Weights of a small transformer language model.
Architecture: LayerNorm before each block, learned positions, biases, tied embeddings.
Each number is 128 + 24 x the weight over its row's rms, rounded and kept within 0 to 255. Layers, rows and columns count from 0. The size above them is the row's rms in percent of the matrix's.

# layer 6 MLP down (transposed), 2560x640, rms 0.0462, rows 1832-1858, columns 512-639
size [ 94 101  99  95  88 111 101 106  92  90  99 109 105  93  93  94  92 115  99  93 102 106 100 113 102  94 100]
[[115 108 185 140 133  86 157 184 134 101 109 146 190 180  94 147 138 144 127 166  88 124 117 149 141  99 148 200  91 120 140 168 169  93 178  95 110 120 172 134 105 149 101 117  79 116 127 159 176 159 107 159 123 143 125 130 139 138  63 134 128 185 130  90 107 121 172 147 152 119 150 153 123  80 116 162 132  83  75 131  88 128 121  86 165 107 133 134 146 130 123 144 154 114 101 103 172 147 126 120 143  92 132 120 158 132 129  98 107 136 130 103 122 125 145 138 139 121 124 170 111 107 126 102 102 126 178 137]
 [147 165 132 106 109 115  79 135 163 105 165 119 124 142 115 118  81 101 134 125 135 113 127 145 126 150 127 162  85 122 134 127 114  92 143 112 145 128 136 121 184 110 129 117 155 143 124 170 153 129 132 179 163 151 143 131 156 101 177  89 107 154 103 111 138 138  79 128  95 107 105 153 154 139 141 112 139 121 142 144 144 144 151 161 133 118 154 124 106  87 169 105 110 131  86 142 115 146 145  90 136 133 119 128 153  87 154 145 136 107 104 172 110 158 149 105 121 148 134 135 128 100 117 128 120 147  98 135]
 [110 195  45 144 112  99 188 166 125 105 144  99 139 112 126 128 141 111 111 185 108 126 127 122 156 144 145 128 122 118 196 176 127  73 148 100 173 131  75 155 134 132 112 164 109 139 145 129 149 119 133 122 130 123 114 127 152 149 145  98 171 106 159 152 123 120  95 145 118 126 159 128 104 107 110 158 162 156 131 116 123 119  99 136 150  90 148  96 133 118 120 145 165 140 157  81 127 120 103 164 106 132 125 102  85 168 124 106 104 126  93 112 159 127 166 119 123 146 156 142 102 106 112 117 143 123  85 109]
 [122 154 138 127  78 112  91 146 155 101 145 111  87 135 108 133 142 131 139 120 146 102 103 115 120 130 138  98 125 111 105 136 133 160 140 148 126 119 108 132 115 134  92 170 151 119 104 128 146 115 112 154  95 125 124 159 104 100 160 128 145 128 114 127 131 141 107 135 170 142 119 124 171 148 126  95 137 111 119 105 163  98 104 148 134 171 160 134  95 105 111 150 138 172 135 126 120 131 107 175 104  96 129 138 129 150 108 147 172 111 123 135 125  56 149  99 160 136 107 138 117 128 147 122 108 146 103  94]
 [117 145 127  98 114 141 203  86 138 117 182 143 117 112 109 152  94 147 129 144 137 126 115 126 168 135  70 123 144 142 149 115 107 122 144 163 121 132 140 171 133 123 137 154 122 170 122 108 170 131 179 143 106 122 108 145  94 147 142 132 133 120 160 154 107 151 156  46 146 160 185 113 128 134 113  74  90 126  98 111 148 103 112 123 141  89 110  66 115 125 101  88 142 137 122 116 106 154 116 141  71 137 112 164 113 122 161 122  95 134  83 169 129 131 100 108 159 153  68 117 137 118 138 140  83  81 114 118]
 [115 150 116 138 127 108 104  99 124 140  78 144 113  64 144 131 150 160 116 163 130 131  88  86 119 149 159 122 114 159 122 135 105 141 130 110 135 153 130 124 125  97 110 123 137 114  75 168 139 125 120 168 136 118  98 165 132 135 103 136  92 126 147 102 161 183 163 136 119 128 183 138 114 147 128 132  83 160 103 127 119 127 134 122  85 165 181 105 151 119 127  77 136 159 115  95 140 154 141 111 132  98 118  97 126 119 141  96 154 165 140  88 170 148 103  97  74 165 146 142 151 156 179 116 170 102 144 162]
 [140 150 112 108 172 149  95 124 137 136 100  85  93 134 116 138 129 159 178  80 139 144 178 146  98 135 103 131 103  94 102  98 102 131 118 104 123 148 134 152 158 170 152 162 125 148 147 165  99 197  95 112 130 156 158 115 120  94 128 180 129 103 119 138 136 154 117 126 106 135 125 154 102 155 108 106  86 111 168 152 131 109 161 123 126 101 158 132 120 112 110 132 144  98 136 171 176 129  96 127 108 150 129 162 115 152 143 128 145 133 178 134 169  94 174 102 169  89  87 132 127 114 141 126 116  92 180 122]
 [125 157 151 204 162 149 210 144 151 131 109 103 146 105 152 119 154 119 150 101 135 121 158 135  92 118 109 145  81 159 157 125 109 126 102 148 148 166 100 162  97 141 130 100  94 110 109 113 108 130 114 121 120 121 120 109 159 136 136 169 111 101 123 112 148 164 131 116 168 132 104 139 149 129 131 112 152 124 103  68 115  95 133 129 143 118 141  92 167 138 137 134 125 130 122  85 131 169  93 170 137 119 119 124 127 155 122 134 125 125 133 108 140 150 148  96 127 134 163 107 140 113 100 100 139 117 127 143]
 [204 132  92 138  87 130 131 112 132 190 138 104 133 152 132 132 115 142 106 119 149 102 134 129 175 127 131 135 109 138 179 152 121 151 161  97  96 126 114 110 166 121 135  96 105 112 104 155  94 100 169 153 167 106  96 117 107 128 181 148 112  94 140 160 148 149 140 133 161 140 141 114 124 143 123 121 157 140 126 109 154 125 110  96 116 153 158 115 118 120 155 165 172 122 133  94 141 111 168 161 115 128 160 150 129 114 156 149 145 152 133  87 106 132 138 154 143 137 131 127 123 102 110 174 100 137 145 114]
 [135 134 106 146  83 130 157  85 114 140 134 126 165  99 154 138 103 150 140 103 125 103  93 130 129 173  84 182 119  88  98 106 128 104 176 119 142 140 146 132  97 146 109 131 151 133 152 144 121 119 119 135 144 154 136 153 181 134 107 151  98 137 147 141  71 145 127 116 170 171 132 157 163 105 138 118 123 143 111 111  86 156 157 125 141 101 115 137  89 185 110 128 119 112 165 106  80 109 118  88 120 106 110 108 133 111 120 134  93 142 156 129 102 125 148 147 155  86 140 122 149 122 127  91 123 121 109 166]
 [117 128 166 117 108 103 166 108 144 137 142  60 135 127  85 159 108 133 152 118 137 135 147 179 162 127 132 145 138 146 135 122 164 154 145 119 133 125 139  81 157 168 142 134 123 138 119 102 160 119  97 162 143 115 118  94 142 100 109 131 150 145 150 139  85 144  88  95 110  91 104 176 132 126 154 130 156 161 149 129 153 162 100 121  76 187 168 152  94 111 108 113 118 115 160 116 151 124 119 143 135 119 138 161 173  85 141 116 150 133 137  77 119 121 110 150 160 152 125 158 132 122 131 171 116 101 110 114]
 [107  93 144 123 139 108 123 124 158 138 162 145 145 128 162 126  86 146 126 143 120 171 143 131 153 111  98 124  91 127 119 140 116 124 119 147 139 130 132 133 121 144 112 134 134 151 134 133 126 144 106  89 108 138 149 149 138 146 145 131 136 151 114  75  89 165 101 180 165  89 139 144 109 112  76 120 130 165 132 114 119  72 148  89  90 151 152 120 166 116 116 147 157 108 126  80 100 134 126 140 192 139 141 150  93 150 149  84 161  76 113 108 137 146 119 116 154  67 151 175 118 151 158 120 161 114  99 170]
 [ 65 125 164 126 101 127  75 127 173 162 149 143 137 143 142 167 124 140 117 187 129  76 135 131 113 110 106 114 105 126 107 147 112 144 104 138 129 148 115 169 163 101 181 153  95 150 104 135 127 118 120 141 124 164 145 123 121  96 132 166 141 164  63 143 144 148 104 119 114 116 146 126 131 141  99 172 159 115 107 158 165 133 149 151  78 113 114 128 156  79 122 115 126 129 129 133 138 117 144 130  93 140 131  91 168  96 162 139 143 128 103 165 141 160 170  81 144  91 126 124 134 136 131 167 120 126 123 112]
 [112 121 131 165 112 120 114 128 104  78 136 100 133 136 119 116 139  72 144 142 142 110 149 129 108 142  71 183  96 127 144 114 131 109 143  96 169 149 110 143 119 114 191 151  96  74 139 128 112 137  80  97 127 122 148 119 142 118 129 176 136 115 109 150 112 112 128 103 149 108 151 134 164 134 149 137 119 119 125 115 148 117 120 116 164 140 166 149 113 146 138 166  90 114 127 114 111 108 166 130 148 144 115 170 134 153 157 107 109 168  97  80 127 168 153 139  95 119 133 138 103  98 153 132 111 119  91 151]
 [125 135 147 120  93 150 125 112  61 106 115 131 134 122 137 124 143 125 107 148 102 126 121 160 134 122  85 167 151 140 178 184 113 165 149  81 152 103 109 155 116 104 116 131 118 136 150 144 104 140  69 120 113 133 133 112 109  97 110 141 145  87 119 125 119 103 120 151 148 106 133 145 134 113 164 144 143 134 147 164 140 135 121 132 127 107 129 138 165 127 156 146 159 102 149 142 135 151 127 132 162 125 112 123 141 109 112 150 148 151  94  77 121 153 116 142 139 125 143 130  79 114 138 136 107 118 129  97]
 [ 94 183 134 124 116 107 147 159 109 116 150 145 134 140 121 126 128 140 111 131 120 120 119 131 117 136 142 133 149 130  97 194 118 111 116 100 171 108 122 149 118 136 135 115 144 139 138 164 164 104 127 128 128 154 109 110 119 121 118 141 101 147 152 159 120 143 145 153 107  80 146 102 121 208 150 124 115  79 100 106 116 148  92 146 152 102 108 154 113 138 138 157 119 139 125 137 153 133 137 132 138 123  99 133  88 141 158 110  82 125 121 149 132 165 164 118 119 164 151 146 108 166 111 131 139 151 104 132]
 [ 95 124 140 106 150 146 114  96 156 119 107 135 138 128 138 129 168 138  97 103  87 102 127 109  99 161 125 111 102 135 140  94 133 142 178 101 118 111 148 164 105 116 137 135 129 157 140  67 156 182 142 109 147 127  94 157 139  97 140 124 121 111 141 114 139 144 103 117 116 135 101 202 104 108 124 143 120 130 108 120 106 163  93 113 131 169 124 124 138 134 114 109 153 107 124 125 124 106 160 120 142  91  83 146 174 109 116 152 116 191 105 140 106 127 109 121 151  70 104 137 162  99 139 132 135 140 109 125]
 [120 176 160 104 168 126 140 135 130 149 155 124 133 112  74  76 126 103 117 146  87 149 112 116 131 111 111 147 123 115 114 154 117 140 125 119 114 105  94 122 136  91 125 153 167 138 101 106  85 120 107 135 104 118 107 138 154 112 145 151 151 146  82 165 120 125 162 107 123  85 163  93 119 105 168 110 101 188  91 125  93 149 138 115 112 112 108 116 124  77 124 154 144 157 127 109 159 135 114 156 143 144 175 150 132 122 140 120 115 116 157 159 123 115 106 142 104 183 107 127 137 155 142 180  86 126 156 159]
 [109 129 116 133 120 136 146  74 169 124 135 142 139 134 133 128 107 110 108  96 201 113 164  98 134 126 129  93 126 108 111 130 122 124 127 149 152 112 137 141  96 106 101 107 130 135 173 147 151 129 116 127  97 140 192 135 108 146 154 110 122 113 164 144 162 151  99 109 190 105 160 147 105 132 155 126 107 150 133  70 150 143 123 109 138  91  98 134 126 133 144 115 136 103 137 129 130 101 112 128  83 148 150 133 155 144  97 123 132 153 120 112  99 154 121 159 126 113 119 113 128 137 114 113 145 155 118  82]
 [143 163 124 131  91 121 103 163 159 164 131 118  94 142  83 132 150 126 136 115 128  62 132 118 132  78 131 131 164 123  93 164 134 135 141  99 136 171 128 168 152 109 143 125 176 115 110  97 118 109 102 151 146 120 143 113 112  94 137 114 139 136  90 161 126 114 120 154 121 105 176 150 167 119 124 111 117 117 102 125  89 112 105 145 139 126 128 136 124 122 105 123 121 113 111 143 147 159 131  85 112 103 143 103 163 105 142 129 122 116 113 158 120 102 115 113  86 122 146 120 111 140 129 152 113 146 125 126]
 [ 80 156 132 102 126 150 146 110  79 150 139  95 135 152  92 141 157 109 132 133 131 103 141  91  92 103 116 106 136 153 132 134 163 135 170 156 135 127 147 125 100 132 144 137 125 156  97 143 145 141 131 143 152  88 141 111 118 150 114 101 122 127 168 160  93 112  89 180 126 134 126 132 132 107 113 139 105 117 148 137 108 112 117 107 172 145  86 184 112  90 122 143 167 195 104 127 113 150 111 137  91 117 143 104 111 115 109  93 116 110 132 110 163 149 147 111  78 112 142 170 124 147 133 101 152 154 141 140]
 [121  91 109 141 139 128 160 108 126 153 126 154 148  93 142 148 101 151 115 136 130  99 104 117 136 112 117  92 111 150 154 101 106 128 104 148 114 139 133  99 127 124  86 120 119 113 135 119 134 163 149 147 134 115 148 135 138 103 115 102 153 191 136 183 135 120 166 129 170 127 116 113 180  85 180 152 122 119 154 125 142 118 126 115 127 118 141 137 120  91 129 100 128 118 164 134 147 105 130 172 155 135  91 146 135 102 132  93 133  64 120 116 151 115 149 122 122 147 141  84 129 153 145 142  88 113 160 136]
 [164  97  98  79 152 151 122 135 126 128 126 114  92 111 106 156 125 136 139  65  88 193 112 130 109 132 126 131 139 114 148 163 100 128 155 129 124 148 150  98 138 137 131 122 100 137 142 139 146 109 123 114 126 138 158 133 163  80 115  92  85 137 117 162 134 139  84 111 125 112 117 137 133 122 107 163 132  92 149 118 148 126 128 155 134 112  98 153 134 133  97 148 109 154  77 122 152 120 136 162 153 134 131 150 111 120 127 109 153 159 121 195 177 130 152 149 155 151  79 149 119 110 142 147 148 132 101 127]
 [111 143  93 142  95 154 127 149 119 128 135 105 124 134 117  91 171 130 121 178 124 130 125 141 129 123 110 157 143 126 100 123  83 130  95 135 122 127 125 154 132 133 126 138 120 181 131 107 128 122  95 165  68 134  82 166 148  92 101 135 128 181 120 114 111 145 128 115 119 104 203 138 111 109 159 141 103 110 150 151 109 124 123 141 129 144 104  86 111 154 120 128 125 121 134 141 147 113 100 118 127 163 121 141 138 138 139 135 114 111 111 125 130 136 140 105 127  98 155 105 125 149 131  93  99 135 135  98]
 [117 130 119 150 150 125 146 149 125  92 105  82 134 181 124 107 127 117  97 166  89 134 123 114 122 117 143 166 105 118  94  90  82 134 102 128 119 128 123 111  86 167 130 167 136 158 116 153 106  87 155 111  97 109 111 114  86 125 122 131 105 135 165 123 119 138 100 123 119 166 115 148 140 154  93 141 141 106 109 106 112  93 163 116 124 126  96 134 122 151  98 127 215  81 130 105 148 120 133 140 127 133 119 119 146 141 135 117 107 124  92 115 116  99 103 126 123 131 150 118 164 131 155 110 103  87 131 153]
 [ 90 131 133 113 151 103 131 146  84 161 164 121  95 135  92 143  81 112 129 122 140 146 121 112  89 103 143 106 119 130 106  90 118 132 128 118 133 108 160 140 122 146 119 137 159 161 140 149 136 147 113 128 161  99 134 143 126 119 113 144 130 156 112 150 124 104 140 135 108  94 125 163 178  82 137  88 200 161 133  86  78 126 140  77  96 149 131 167 149 156 121 113 128  94 146  75 141 112 110 108 158 139 131  98 118  99 140 126 146 136 177 113 138 130 110 103 115 153 189 162 113 135 136 157 126  88 155 151]
 [132 129 136  92 147  92 131 122 129 140 165 126 135 101 108 137 128 166 133 105 168  97 122 154 142 102 154 107 111 160 147 103 139 166 100 124 214  93 139 119 146 117 162 156 121 148 153 118 153 142 174 136  93 133 119 152 132 114 128 113 133 140 185 122 107  84 107  72 166 135  94  81 107 148 119 107 101 133 185 113 125 142 155  82 125 123 107 144 132 161 128  87 148 118  80 155 100 143 144 117 134 151 154 140 141 106 165  75 104 116 176 143 137  82 153 122 141 125 130 120 118 129 134 157 111  90 122 126]]
# layer 6 MLP up, 2560x640, rms 0.0506, rows 1833-1859, columns 512-639
size [ 96  98  87 100 116 100 102  93  97  87 111  99  98  97  96  86 115  98  86  99 102  99 101 103  98 101 106]
[[120 138 147 118  97 102 115 145 157 142 163 129  92 151 123 161 169 146 116 170 107 134 126 201 121 115 103 114 126 101  74  78 146 110 113 133 124  74 111 126 154 156  93 131 153 142 109 130 108 148 143 106  62 132 137  87 167 146 129 136 166 159 131 120 164 129 105 131 125  84 132  98  87 116  98 137 145 146  96 111 110 140  85  91 126 103 130 172 140 147  78 155 111 132 156  95  95  96 135 129 126 124 101 138 116 120 118 149 148 179 113 151  86 111  94 138 123 136 112 106 126 140 158 133 118 128 107 125]
 [124 112 145 104 177 127 120 124 128 146 119 134  89 104  52 152 105 167  75 126 140 147 180 110 105  73 122  86  97 197  92 133 125  81 139 139  89 123 115 141 150 126 127 129 141 161 166 144 129 159 115 115 139 140 120 139 131 100 123  87  82 128  92 106 130 141 133 159 130 142  80 135 160 130 122 132  86 136 136 127 136 157 111 132 157 127 147 114 142 129  87 115  96 134 127 130 129 145 143 114 101 131 109 136 126 103 146 138 143 154 155 146 145 114  99 144 115 143 117 101  92 143 147 152 111 113 107 119]
 [138 101 131 148 158 124  70 165 106 139 100 155 134 127 180 145 114 149 117  87 138 129 122 151 145 104 133 110 156  89 192 126 103 120 133  94 108 132  96 100 160 159 144 127 150  69 132 110 107 142 154  80 142 101 107 140 130 119 126 120  94 147 111 102 151 103  98 175 129 139 118 117 130 119 113 132 155 114  74 141 106 129 118 156 148 111 105 146 129 160 122 180 113 136  83 135 129 126 143 136 148 106  92  99  84  52 162 131 141 128 146 117 129 138 127 136  51 111 150 126 161 100 125 139 124 126 147 116]
 [124 160 132 132 128 131  98 147 113 110  96 149 139 176 127 121 119 131 113 118 101 121 106 183 128 152 109  93 118 109  96 118 154 138 115  77 119 120 161 129 152 139 140 156 137 100 105 158 135 130 154 124 119 130 123 132 112 128 148 111 128 145 109 160 137 170 120  71 157 129 110 135 135 138 105 108 129 161 111 139 131 121 107 145 136 112 115 128 119  82 123  82 166 166 126 102 130 139 125 168 122 111 133 102 141 119 145 112 126 154 150  96 119 111 158 128 141 137 102 123 137 137 128 109 117 157 148 119]
 [151 124 142 154 146 154 170 122 146 131  95 175 192 152 172 134 123 143 132 158 137 128 106 161 148 112 132 149 123 139 108  94 112 143 121 112 122 133 128 109 128 136 123 153 134 160 135 149 125 126 117 142 191 153 170  83 137  89  98 132 160 142 152 149 162 147 147 132 137 169 110 133 106 173 127 104 143 142 144 116 107 160 108 115 121 102 148 104 117 119 158 103  99 104 154 174 127 127 134 145  93  89 124  87 168 130 152 125 125 138 123 148 143 170 123  97 112 136 160 133 124 119 152 113 133 164  94 186]
 [122  87 123  82 152 145  89 139 139 159 129 114 123 109 111 131  84 149 124 126 177 114 118 147 103 137 118 118 144  98 139  98 132 140 147 104 123 150 139 151 134 133 123 115  69 139 136 135 119 126 152  79 123 136 129 118 136 166 114 123 114 177  86 187 156 184 127 147 146 105  80 121 111 169  94 103  92 156 120 157 128 134 186 123 101 149 138 116 129 125 178 161 133 147 106 173 148 145 147 158 108 108 135 129 145 122 125 167 122  82 136 116 135 126 167 129  88 143 114  89 151 119 143 126 141 142 124 140]
 [135 130 124 105 124 165 124 139 125 120 138 121 134 134 167 145 116 162 144 156 112 151 136 118 132 153 113 131 117 133 116 120 111 130 104 107 131 103 106 104 106 111 122 126 135  90 105 152 154 130 153 158  82 120 168 115  93 116  65 106  94 111 104 132 129 102 123 116 142 109  94  81 179 120 115 114 172 108 140 131  99 119 106 148 115 139 123 116 141 150 178  82 118 127 104 146 112 133 123 140 163 163 119 151 183  82 164 161 113 128 165 160 134 101 117 123 116 124 111  97 156  83 115 126 150 131  93  92]
 [144 103  92 103 171 136 151 115 115 162 128 126 118 154 118 136 148 133 184 122 125 126 157 134 152 122  83 143 179 116  99 134 161 166  96 149 129 135 109 141  94 159 159 162 152 154 119 132 137 106 140 136 114 117 121 155 166 111 142 163 120 142 129 138 101 123 119  91 115 137 133 139 107 142 110 118 162 132 144 141 137 114 119 157 134 163 165 128 144 105 137 144 128 139 124  51 151 152  88 154 113  94 160 150 129  52 140 159 106 123 109 104 138 151 135 130 105  96 127 159  97 175  81 116 129 134 108 161]
 [158 122 145  75 122 163  93 131 123 145 127 121  82 117  93 183 154 108 113 116 159 165 107 170 140 124 141  63 119 144 124 139 138 118 129 169 148 159 111 126 112 123 149  80 109 104 137 176  89 146 144 150 154 114  85 111 101 136  92 102 123  83 145 130 114 144 155 146 127 165 150 136  96 130 136 162 102 140 155 136 134 120 124 155 143 108 103 142 147 176 158 113 145 157 108 154 161 133 161 107 167 129 142 164 126 139 164 150 119 158 102 182 108 131  93 133 102 138 138 113 122  87 166 133 111 102 130 121]
 [162 148 106 100 121 100 152 107 120 190 107 121 120 157 119 180 155 116 142 132 133 117 109 149 126 111 142 154 143 152 155 111 126 128 109 124 112 122  84 171 108 115 138 130 135 127 107 164 155 141 124 143 133  98 115 129 128 108 118 100 143 100  97 112 138 137 102 141 144 140 121 162  96 131 106  83 133 182  76 151 137  91 149 127 101 152 116 123 102 130 144 117 123 127 141 128  95 110 112 136 119  90  99 100 115 105 117  89  82 156 141 152 154 149 160 143 120 114 156 143  96 157 116  99 141 154  85  82]
 [103 100  89 140 155 118 163 104 107  92 131 136 121 118 131 117 107 125  89 151 120 127 172  91 125 130 136 125 156 130 129 174 131 117 154 114 132 160 125 130 162  90 134 155 104  95 101 113 121 127 102  88 131 127 104 160 133 127 104 145 121  78 125 138  88 122 150 144 119 126  97 142  99 161  94 100 117 127 154 188  96 132  97  81 107 105  99  85 126 145 128 161  54 112 153 119 117 110 125 110 117 170 140 133 153 111 121  76 149  94 129 121  76 133  76 110 120  85 128 139 125 137 151 175 155 106 129 111]
 [142 112 154 132 135 150  96 119 115 176 156 127 116 123 120 137 123 124 141 125  85 128 201 147 158 142  98 103 116 137  80  97 142 125 119 124 102 125 101 116 161 162 145 112 112 146 167 102 125 160 160 132  94 101 134 138 121 146 146 184 160 119 112 203 143 130 122 144 132 104 130 120  99 111  99 164 147 112 113  98 115 135 102 109 119 130  93  96 117 104 140 148  73 113 116 100 140 128 106 114 118 152 118 129  94 119 116 174 173 148 134 151 121 120 143  86 111 159  93 108 120 156 143 151  51 133  75 130]
 [107 123 121 170  81 136 159 130 100 109 127 144 145 120 127 106 146 130 121 141 141 113 115 123 144 108 158 120  89 144 137 135 140 153 131 163 143 100 133 118 130 157 138 109 122 137 131 153 154 135  72 117 117 146  83 101  87 144 129  95 109 124 126 113 188 123 127  94 133 112  83 104 110 104 151  68 142 112 142 138 102 104 114 117 117 132 108 120 147  89 105 151 159 114 180  86 146 157 139 124 140  64 173 111 102 118 111 152 129  89 100 123  93 142 185 138 156 153 142 137  96  88 125 120 145 137 103 162]
 [150 122  93 146 142 177  98 155 166  75 119 119 116 142 103 149 124 102 127 145 105 135 141 131 156 147 112 103  93 106 102  87 133 149 132 125 117  66 114 160 147 126 120 118 115 111  98 133 142 116  99 139 117 166 102 168 125 120  59 178 124 137 138 114 117 175 152 150  68  87 153 128 131 100 118 123 114  96 122 118 128 111 123 140 132 105 145 124 101 101 111 131 139 137 117 113 128 150 150 122 110 118 145 127 179 190 141 123 148 127 151 146 166  66 123 120 104 115 116  97 139 118 133 131 195 135 135 130]
 [103 150 142 148 162 118 137 114 119 141 136 128 189  75 131  93 153 124 139 124 120 150 109 131 152 114 126 129 126 165 152 107 145 151 120 101 114 105 124 154 140 121 150 121 142 148 116 111 126 162  81 149 134 150 115 119 111 124 130 136 122 140 104  77 135 124 101 128 119 198 140 138 170 118 156 122 153 172 163 148  73 119 159 136 180  58 141 159 119 168 130  92 135 148  84 108 132 146 132 125 131 121  93  99 138 151 135 130 122 127 167 133 132  92 110 160 172 104 105 112 125  99 181 109 166 145 131  89]
 [171 124 153 129 102 129 162 203 145 170 135 104 119 126 148 150 108 130 145 164 141 101  91 128  88 134 133 108  89 139 130 171  93 136 143 109 162 103 112  61 101 168 147 132  90 146  77 103 155 164 152 106 144 192  86 127 163 109 153 100 182 143 137 117 101 148 109 144 176 142 141 121 173  89 155 111 127 110 129 159 135  94 139 139 113 106  91  74 113  97 137 151 137  98 111 132 159 108  89 143 121  97 107  99 119  90 137 105 116 145 100 126 147 102 143 122 111 122 148 134 148 142 157 122 107 126 155 103]
 [155 178 134 128 131 154 138 140 168  95 117 137 101 123 155 112 125 162 146  94 140 150 107 143 111 120 154 114 121 132 111 125 155 131 122 162 161 128 142 118 125  84 135 122 166 126 147 112 122 157 123 118 111 102 144 108 151 104 119 120 130 119 124 102 142 142 105  84 153  85  74 147  76 129 100 133 124 111 106 141 176 128 112 147 106 136 101 110 111  95 126 109 112 130 118 147 117  95 124 147 144 138 152 103  97 121 154 135 148 122 127 169 147  74 101 150 112 150 127 122 141 152 112 150 150 112  95 149]
 [127 120 106 160 111 157 133 132 130 119 182 119 152 126 144 133 161  98 140 126 104 124  92 117 161 113  97 103 175 136 118 124 147 144 151  94 128 101 102 145 137 153 117 142 136 143 120  97 112 123 134 140 164 142 127 138 142 125 111 136 101 112 109 141 115 126 135 102 114 147 129 123 177 161  99 156 108 119 113 102 130 131 180 104  85  83 163 113 116 186  82 108  99  87  99 164 147 122 148  91 139 114 107 170  71  94 173 132 112 120 111 124  90 109 141 138 176 148 109 120 141 129 163  86 131 145 128 148]
 [128 153 128 144  94 148 167 111 133 153 163 153 116 115 147 181 150 162 137 164 157 129 100 139 126 110 135 123 100 146  86 141 112 101 126 150 162  73 130 164 133 163 191  86 105 162  72  90 178 117 130 155 101 126 122 109 106 132 153 111 112 189 116 101 117 139 136 139  99 124 147 107 131 153 145 114 131 136 132 154 130  98 126 113 132 134 130 140 100 128 151  96 145 118 186  96 145 144 112 122 130 104  93 147 101 108 157 114 128 143 147  92 127 158 150 142 108 139 168 118 171 129 131  79 168 116 115 149]
 [ 88 136 126 121 137 118 118 128 114 122 107 132 166 147 125 170 122 131 147 154  99 126 158 141 131 161 112 107 153 141 152 100 147 124  89 111 143 117 144 114 112 145 162 114 108 149 113 120 135 189 113 115 148 136  99  95 102 141 170  67  95 125 159 119 117 139 144 121 169 173 150 142 100  91 131 156 124 125 163 101 154 142 152 141 113 123 135 134 132 161 113 147 107 176 128 147 135 157 114 132 134 117 110 114 114 165 160 158 152 151 132 112 136 102 134 121 150  81  98 126 135  88  77 161 111 147 126  72]
 [114 158 154 149 102 135 100 120  98 114 150 137 123 143 114 105 126 128 133 144 128 120 129 155 124 100 163 106 128 124 150 129 131 125 144 134 129 117 105 131 138  91 145 129 112 122 131 131 150 142 114 108  91 149 155  83 114 152 141 107 157 136 109 176 146 190 122 100  97 136 145 129 131 117 112 147 164 179 120 133 106 112 156 125 132  84  64 123 137 122 144 176 111 141 158 105 113 140 136 102 151 125  92 146 143 142 122 147  96 150 107 144  80 114 120 147 136 153  81 112 176 126 122 150 120 171 119 113]
 [102 141 145  96 109 149 109 103 146 125 148 162 133 164  94 183 129  97 117 153  77 108 100 129 161 129 127 128 140 152 110 119 131 140 124 133  88 172 170 114 109 105 143 139 103 166 139 132  95 156 151 128 147 173 123 133 120 133 141 111 117 131 144 100 153 121 123 100 132  96 171 134 153 132 135 152 139 157 108  95 133 142 165 118 142 168 142 123 174 131 126 135 156 100 144 149 114 126 124 157 123 133 170 129 154  90 133 150 138 125 166  92 110  88 117  91 150 177 148 116 104 140  90 136 101 101 149 159]
 [155 109 107 105 192  91 131 124 119 114 138 126 138 124 112 140 168 142 134 127 112 124 138 160 105  89 132 164 136 142 138 185 156 132 144 167 109 104 133 143 127 146 123 101  86 140 147 163 154 112 128 177 138 152  91 118  85  99 125 131 115 134 147  90 163 103 110 146 159 114 127 123 149  89 145 146  95 125 114 119 128 113 102 138 173 135 125  92 127 119 131 122 151 140 129 148 160  98 133 153 129 129 101  90 131 131 129  87 137 162 113 131  75 181 162 153 163 141 134 143  52 153 111 145 113 141 133 107]
 [140 147 117 165  95 154 139 117  88 138  80 117 124 111 173 162  98  86 116 157 132 120 103 117 152 103 143 102 167  92 121 105 160 156 148  53 144  83  95 133 135 127  99  89 121 134 104 126 138 127 190 161 131 106  94 164  93 133 142 153 105 131 159 157  99 127 145 105 141 159 131 160  92 138 152 174 109 142  88 139 126 129 131 109 187 116 106 152 144 119  79  94  99  81 130 124 130  92  81 109  90 154 108 136  91 126 141 174 130 150 144  98 127  86 146 158 125  96 178 161 162 167 117 162 148 123 162 116]
 [112 137 142 147 149 144 114 100 100 109 121 141 149  85 113 145 146 123 108 143 147 150 119  89  78 131 118  77 100 101 116 133 114 151 118  98 149 125 120 146 108 118 146 165 148 134  92 134 153 118 172 119  77  92 100 123  80 131 140 124 144 197 163  95 111 146 148 126 165 115 121 131  82 134 135 154 120 115 110 127 160 157 113 185 158 126 127 143 128 115 142 177 127 137 137 152 144  80 111 106  90 133 112 133 135  80 140 123 156 143 173 133 144 139 117 123 149  91 103  92 113 105 117 159 116 120 101 120]
 [108 147 160 167  82 158 128  98 109 120 105 112 152 133  85 136 115 137 157 149 113 145 137 123 153 163 137 123  94 172 127 185 144 134 121 131 124 138 147  81 125 140 141  82 128 119 135 125 133 123 174 124 132 131 121 109 129 122 185 125 138 153  59 103 148 160 113 116 151 134 163 149 132 106 144 115 153  86 148 120 132 124 113 118 123 118 149 102 138 121 113 142 181 146 128 104 110 129 133 144 183 134 102 104 130 102 130 158 151 100 110 129 152 123 143 138 109 179 112  72 153 171 116 132 117 129 113 109]
 [128 120 106 138 135 123  95 134 111 119 134  83  84 114 144 135  98 121 158 152 194 159 165 112 150 127 125 144 107 113 104 136 156 133  99 156 152  68 101 144 115  91 136 133 141 123 129 175 108 151  97  97 183 148 122 137 145 123 141 148 133 128 145 121 116 122 130 177 144 143  96 142 118 105 155 141 138 107 109 143 119 117 139 190 152 111  95 129 143 141 101 123 125 146 123 163 128 168  99 106 103 110 144 111 116 134 110 125 138 116 158 133 145 147 127 104 153 122 120 120 148 135 134 105 108 104 120 100]]